Part of a small language model's weights: learned positions, tied embeddings.
Each number is 128 + 32 x the weight over its row's rms, rounded and kept within 0 to 255. Layers, rows and columns count from 0. Numbers have three digits each. The size before them is the row's rms in percent of the matrix's.

# layer 10 attention output, 128x128, rms 0.0653, rows 0-99, columns 64-127
089:236124176056092118141151043105076090125132078101099117133093103130143125102095148092137078084128140167088123161134065141102127138155114113140108094106152070149162101120125069099116153088122134
112:130110097194120110177119138125117077085139186156106134132161144182106108119147100116147165143124098178157121136121136129190155102140096158214109122115122123166098105148120119117073115118071094
109:126072123122192113145163133109151101135140071141163125148131157084134135179109086149103132111124077118163035165134115111083118125117144110108073160128115138064192139122074147140133130158146086
112:160102120147145105106121179153106148111219127104094125116141153071157080172106101149075127125091109083095146132120164152122123064165183096135082127148142091165177162095135128177053159168066054
087:134073112121115160145122135157099176120166086121165165114163090035152101126185091132126131095179118123120131106182128109166113114089051087119142089105081107083060123083102122108144117123180194
103:138089105105110213146134121109138088157170176103096148108080154094101149188141100102097083125135090148114109105165129151140073119091101103137132163100099120098191102172179100171185168152162185
103:132211074183120127121070115126159151090102160166156144189139167115096183141135088175111165140089142075120060098186118109100153128196129124117106111124109131092142147117091144130151111084153083
090:126122132179081075130050193169146166128137167165134134112196182133166115112091109148104177143090142050072142143131165099128113097157128123110106088117106085110147138102139122087083129066114059
088:188103129094163086108177113105111119150135101162098173103138141099182143127141157118134098143123187156168098133168132084089104140151144136215173094077123093156099140135107113151149121085144191
123:136139169120169086102178133081130129153098087085112100114052156127134166148120184093127100122054111142196192125124151173167129155141148112125100126135178133161133166190119198115114152128166100
104:129118119131087138039182087111116177136125121047168123159168058132139121114171151101151126076170199122142165090164161172096146075166048099113170098103094127125164144135196091118144086138153114
113:079114150104087101110129106143120179128085062102208108168190081093128127133084102146144164080110122137106104125110087119107117105086111198143102201075126166142136129151167107132134214150062191
078:154111134161071094086162118144108124115143125101106159058128115112149119155041114181084165055117127125133085141156102115078164132136112129163067087136163152111117123073115150131132079102087136
095:203205146189130088154105110116137167063095136119154122193191126105111187142115136118112116105134174135074142136215152099084079151077133134105203082079120140116132082061133116130136129105115137
090:157155109103127087152112137172194102105206124128086073119120148122148094151154165124094094171183067139131155090145163097120119092123137172100095127097073160124083118089178107154107159122182098
109:142093098159160170064145141072080106079110148148162199134121187126136169060190103150076184119099105147139120143112118106062153130115137098135182143079152143094103196136152089099178114176138149
095:115168168146128114124110165048131161145163134095137103156099120123151098124126198135141119174134146059062131095075168131121128156120095110078106142112104071149156160155104138121106117092073181
102:156141129114118167169066128140191087123120158146096121160105161130091180161156134102151071126127165080149096119103155136189162180125143129088145133138088137109091112185167062127104076111146094
117:203180183154100119083102104141122118113120138113125118165160115081145116089113137081172131099106195117112165092144133073181153132115091119109155082125082037137088134166140112100132079145092225
086:100122133141156150123134128119166158147087106156175121149164177085142139142136076128122128125131149079100131155178107122025091171157212100179169131134178131076143139114123185158202110121158129
099:156147085100121120079097117163112209122110124072163129103128158046150107151112110137124132174134124047108100146125152125090139071169120160130126063129051172133102130070103119110142137170131101
109:190186049162138139120089140127159101090078152127167174111148166176121090079116086193097124157099136129125119098135175174111131186167162201096132070135123149049123095066080113164129104152089111
099:136135183092184172111136063171126071156144113141119135111080126127117110101147136103145101076118138174104083162129154120140120088133125146135188188083129168088132134118090103074136122137156190
088:153102118147110156111142130062078059073144131047114155130158174144129169174126109135100135143096165039160153127104135085102103132137068110116162120101175051167115118136109151161130077107115144
100:188133109138170088122116087170124111133147135153095127104082186082167116108078120095090116150104037120161130195136079190138186101100163112109099159137098131150148133128075185141170095167098123
097:106131110160140137149101072085121097102113185103177052156104107165071149155127110122106167099123119126133073159122135195111112129167132193171150073184137130078067158141131123133194089104199054
110:098089114213108164097073120115149130039178161108165177159154152122139115117123069194070183144071147098052118125110114160076121154171090123132139082142113134094094098134118115111182120081108118
108:121141139094134105107132134135119153190148093099087103148072154085202096162136187088089120129125110153066141189093121077130140108057116056149094147161142120132147163115188165137092166089162098
100:143073192091115216174152064154115103100089115123125118145151092167122131124144124087155108090183121158184106134119097163147147117084147109156093166127128136135118153180179131145191117159102140
095:160166170122141148117093073097157093136120162165153077073104142108120163159120146189122119122096113110095113080110144124129094126114125150070103093109116170133097134120185073092171127130130055
108:131199138099173109134118188223165162118112121137105133100114079081158117089151153102169103134139140019102153137146113101108102133111129120156139093132122121158145165107080164151125152089104142
098:083146204126124113080143095167140136134125094138143092128134134146127114123128109097137095108117100138133101141104120097100192121141092148094130169146153184104088198117097089091091142062142118
101:072088108140151151174190120093099202163147125120164159122147138155135134143118097161158112146142163116102126142122149092133111107084128079108103136184076119126119112126136115130110161178150114
098:136097100123090062169200160036074138149125092060177110122129044134086143148138134150127121120130093156093134126112142163159122116132135134099132132188149097147056095127130150111124140099146129
104:134103068151145115172064198100138094135126090131166163119125184104098067151111105141125138095105119152112076097114155091084118135146130126089131106077075119079088120093085158119116171124113104
114:116114087096104141110140131134124176182124102129198161156115121142135121124161146144117142140118166088130173059104172087131116136165104169027194095202139135116070188158174100091099143174140112
091:122100111098111106133082103062084166146142077109102147139142127134198108119165111158094186127085111133116136125078140112102078100149174134092114124110162127130140177143148171069062201087046157
091:219069080163129143100134150137134124105110144144098174151169157150208149129164068189161146096129140156108027100125105124111113186157161120120207092146156132088112123145164087107154102139164137
102:146132162169098132066078156172191085096121166188149175112171156084146125112041072150139178120103110163067098110136110173074173083180139151121094130111065160110173132166146141128102116106124115
097:078092134082182162134160090084160090112152115066087078131141133108125091204066139073112138116102121168186126160161083131097113101102103125165187159144161150068119117122163128137148133169076141
106:126171108112102201118154141103125088147068125210147129148091136143083145122111078179155173145138101107149155132141118141135102177100129155100094213074181125116153135143135170156146126148161098
104:094102119172148112132100153137110167080206085120082138150103216151121119154127130078096144167109093135141159089085161122067121101094175099163072102121143172067063143116130129144115177144076098
106:117140090173093128154102116185231124152111176087108077136143109065122161088116125158143090136203128093113146130125115093089127127230102151097132131125072144147193119135178130111162130161117113
094:116180137068109119132151127133135090153116082136135131147123086127119188143178094103195116131132098164164039135170083145173150150174116143185129149086077143098175153082066132131179109072189161
107:169128141150186100103101080097115073114109121122162084142122135169049184175071146114095120106063142161131103138083113163106117114153136109185129134093143147091084151122097074189151103111148125
091:080131163097142082207133118144179156183202065135099087114093118125147133094135164040142082191137128130121148097084203117128153143119092141100146143069085094150091091114181100095111071099119132
100:150126116163150141155150126118113211161134104140110140129079115119096111098153154176184133142106154063107127090134112082173112141124124105111146136214076169140145137130131143120140143142126135
101:125103087140099128159095117160075192190131070067143133105066113131137121141165152143120108117178158048119084076115182183154163085167109100083117118160088155112147157079093125094077148102101187
104:097110117069112129159149113145154088165174136137104086160108170081173142104127178106075113219177080158097154127143146104128061119183117162180117130110163151107128123143079122165157166107106120
085:087132150125140161129077087145159169152096176162176127219128168149078164117170131089214165132172151101184061139100124086124201097082081130169116132112101130084080154136158096164171097118136130
134:159183135096117106163105174239146151148191164133130112075139075112118096131158154103185080171147156121138180133183121103168137149145114125124174139154077153185197118080113142130114144120098153
088:145129127085110140129076124084127052081120181087178150134171176116099108177061134150098121177048109125094127118115097154088125120154154142087082116161127138129064143106093116170097139180157085
095:174165126158178113153113144117120183147206129178171142120143083131112105092150126129169172174162166099108173072156131118098184123148145145081112146125123140135096143097059108095074124174142096
092:131114103131124137135139150065093105106102187255122157144125174182112123092099119130139169161166120110132138146077142165166155164073120187122154132133104118096129121136113151179097150132141063
105:125112132116046163114095189151103164116112115157072198110090150155169155090122066190126174174144169043123166131088087193138136191174128131071117139114154075162168075139123157107096118140114138
093:115156088181125108094135131109102198140112135109132165104187120093120115158131092173139173036074137125059112178152118060111125077141082126107123159115111114152158188156088153124119151106162099
110:143135150158150151102135155103111168143152098072084155050080133108162143102177164131091132111090130128086201133155097114137103177101148065158088121070145082119119145104086152136106111170110091
106:172098065040102114153181183149117131162148109126108147084122109146161125123152158106147046150143108147129117157140077042161109104170167115163096142107145138151144139088088127122099154105161134
100:130160109148141079183145212212176143112161128171081142112157124097215122152156164126151099159164124149080124161155101082108066087157203133149089110136113156143093099162075157183110182076140107
087:110100157118084201161132018101141094168175112126074137120073095150113084123193155121056122113203111192129113119127157090096131118089111095134156167126142127114081104063168113117109158150104142
095:146151120128144099158104162169154077111134161147125092125124154144103142079147112134146165182124074092121146172090155161160083074087111107109060148145131180080157074129163129118183151130169133
101:123034108074091130166142088103066112127140157097089136139112154185109115139108122164115095183127086120167125145121110161101110109127098228215143092130113147090172147104070147154148145130109102
098:143117126137110171102130123076093141098080193138149200119148152124092110123115055141109157066075083120159089104174120129133140101035148165130077142092106087057138104121132127160131123172070149
105:072156179146122139065125106148123119144082077152143104168111150202139144159114116096189145071124165074167155099168106133078151165170092144151196175071110132140125085178112088155145084101130161
108:090126063120090099161096107171208140128160210067086116097143122097121104230135159135074086169065141183128137127080126082113127144135133143162158121136126138136098125159131133146128114103163099
106:115147129125057184176066129196162091133098163189154104059098167115130158119137114172093137130106100126198173107139121142169095091177098102100075092139113162143162149094154106089118126135087062
104:082100192137119147172142129180165147153155141152054098150127107092140184125158152101142064132153150216122124200118098136117142133049080062132124154151145118165159116192204113165189094135178107
090:123108115125124107177144167139097113173171125090093100159139129146118141101168130114076137176182144089126128083164125185117155112124116084163083106106076088163112114091093175131097123178097196
102:171175170086075109163151065144098111125105117130123118135129083119079142064084154093131123101091177143166187146165122169157092125143089134087156153230154088219095101081167079132138118118150174
081:092150200120145096178118149160068132115133127124112049168054101154044129134126171090150142221199133117108109061104162144183097128109131121084142088177175133142158092110116131105093164148138116
095:144168073078148106087182180119139166158177141129137146102117126110168124036139125101140131135130167065098152101165100095091123143139096158136186110064158066186158148075061154129125131156125185
106:140144111175116084123091151173186152054120168138172134139119156090079108111076110104147109152124121110154111124102159170143130163173116107084160062164144176125123195099101119130145120119171139
084:093071121136137203149137171117171160128115099102131152117127090088146107132149139110088148100168086154142127152174108103066126141092168136134133134165129137101102097109201148103151166067126181
097:131129102136157170119131154190094148128143198181149190177186085137113145097177123163178152152153150125138114083106114146167145157146165111108130145169116139176132125117175099093108109176146180
108:158120076146086113106185143106141135135066064100178133127155064096115149127141085127148119069125126134167123118126122138203128132205076143184181163153084115113181118163116100079165100139157234
097:146116134124132121105180115079110103115121175137124170104122101174121081106166068147081163128125109180112195180098136135135137153050146111152081175087079148161122086205138100132116127172168129
111:124143215072177148080151113152143100139120109154087113175106145145113081092169153072146105116137111136088127138147097170077161119177122077135119144129196132124146163193177135114159132143126150
110:078141136065099149162121130094095084135142123142125136169099166170158176111153181103135122214182160156061089161113107121091099136097183112153102129136158150120139106087075121197105166100116110
094:104145119168128121142156156151109104147111098134079134095148161177117120127116146186099092163132150186151207084115148118172150119115160162124069148189105155151133071157121134119097136176102092
098:110168147124106151146084085207172131148092198133118082123117114134105139154137121168164128166141186083095118133128098173092210127157121170128210056159101121129146086064144081147136124167114077
102:134052128130137115076192128123094193129145112100143149097120116128144135085122107199104140094154137146118180151141083161163123148116194110084109147165175155182160116125170113087099161116171151
084:131127129090187139130160043126134168162081123139101118126128137170141160122123127121137172092143130102175124148131073115105137110123093103113163127095087129159193118157134126095072096136135175
092:114114149205191111133161175088117098133135137133154127118194127177109146128122093183143143122114103142066114096116132115163110185106159180128134166128104072121158106143113127106055165190144141
092:163151141125097156094192088123113134150150138189120108110121094177192100091142107138151171105151113157175151124119085135122131178131085189113160144201152075190074119120160152118065074119130070
094:069094073120149112160160123100123146152209142092090149172155126103110120163125129094216165139155123216125069105083168122160121128149120155161146113083067138130095117083160133148144109097151146
107:122140144149163122122097121134095100100079148185148105143126107140091098115092144138115178174128106109155122110129162155190149145141102057074109115167165112188096130152073196125159084073103122
110:152112064093128164119168142131065159159178169085090169095121069162145081113170185140130115148127138125117157121086163108187163134115143142128154069175148092109099075110136181125090065120119105
099:132088115134100092116127104159101134092200141119126110054186124155169094133071143077125090126136073255098118180140161112148136122128149160159089166130153084136105089127155162152099140108140118
077:089139091103184082139169184106156198132101158147083130105104120116107074126157151095167097184153140118163152055108153135117172129097146147120104110189168123130077148110120111153111105093228102
093:108116146148110143132185159094120168131096105157161181156150166134103071131099112110146180163119163120127127094155187127141125167078149068093139117161125137143082161139083123119090143159139113
088:167093152104121108129079090128098112166114137124114103105099151130137080127121177142070111068075096101084131100095121173167152139170112214131084126085083120164140094215098112103139083112099069
098:131179103047137103137125118112115091146112118068075102124081106080201087108130186147067099200105057099174211128117114168119111126112152087131095150122166136093193127110105177133103186120104100
095:117097113078069150153137142171142157159141182122157145105164050113152134079112123113203134156140121120131148136145133131127150147089121122117122134155147129155135131144176110097117084127167154
101:060150199153147095089100135159166121114089092101163083143136115146099156173121092157128129128155175063166110152203112118112128122120119124065129089140183154119154222184108102108137170121128166
096:146130117122183138140153055131092137133137152149101157133122058092154144096123175059194116098144117148096120097157177118144132151054079080153157115059098128090107051158116135101147089086132171
113:166091098115111146145127142102110118097167150105053123161119167167109062117146177142108066141168116112112104104113164139122069103148149138089155157160185091078078124091152125133102218122072097
090:135103143066143085147102159063137176148138068103158125155120130105125108222128171105190077146096146149096134172096172151159112102113148092090138083167104147095104081126163116091112141197130129
122:170182103125155069119168091128072116150148086122082116059144026128081134174111120090128093120079167106160140092188122133163130141150150117149114119095125139191153059047087122151140112176097146
094:142091099152133093147147148105171018125077112099079100118170164183112162147110151078146079086145159175148150151119143073157098185103118133164168087133115080178103119153156129175129108120110123
114:169172164128154078134140119144187048162100159197119054130092135109139181140072176070145141159151123146135183138091121128124131157088099122196110161102153111129113077124130174130146100082149118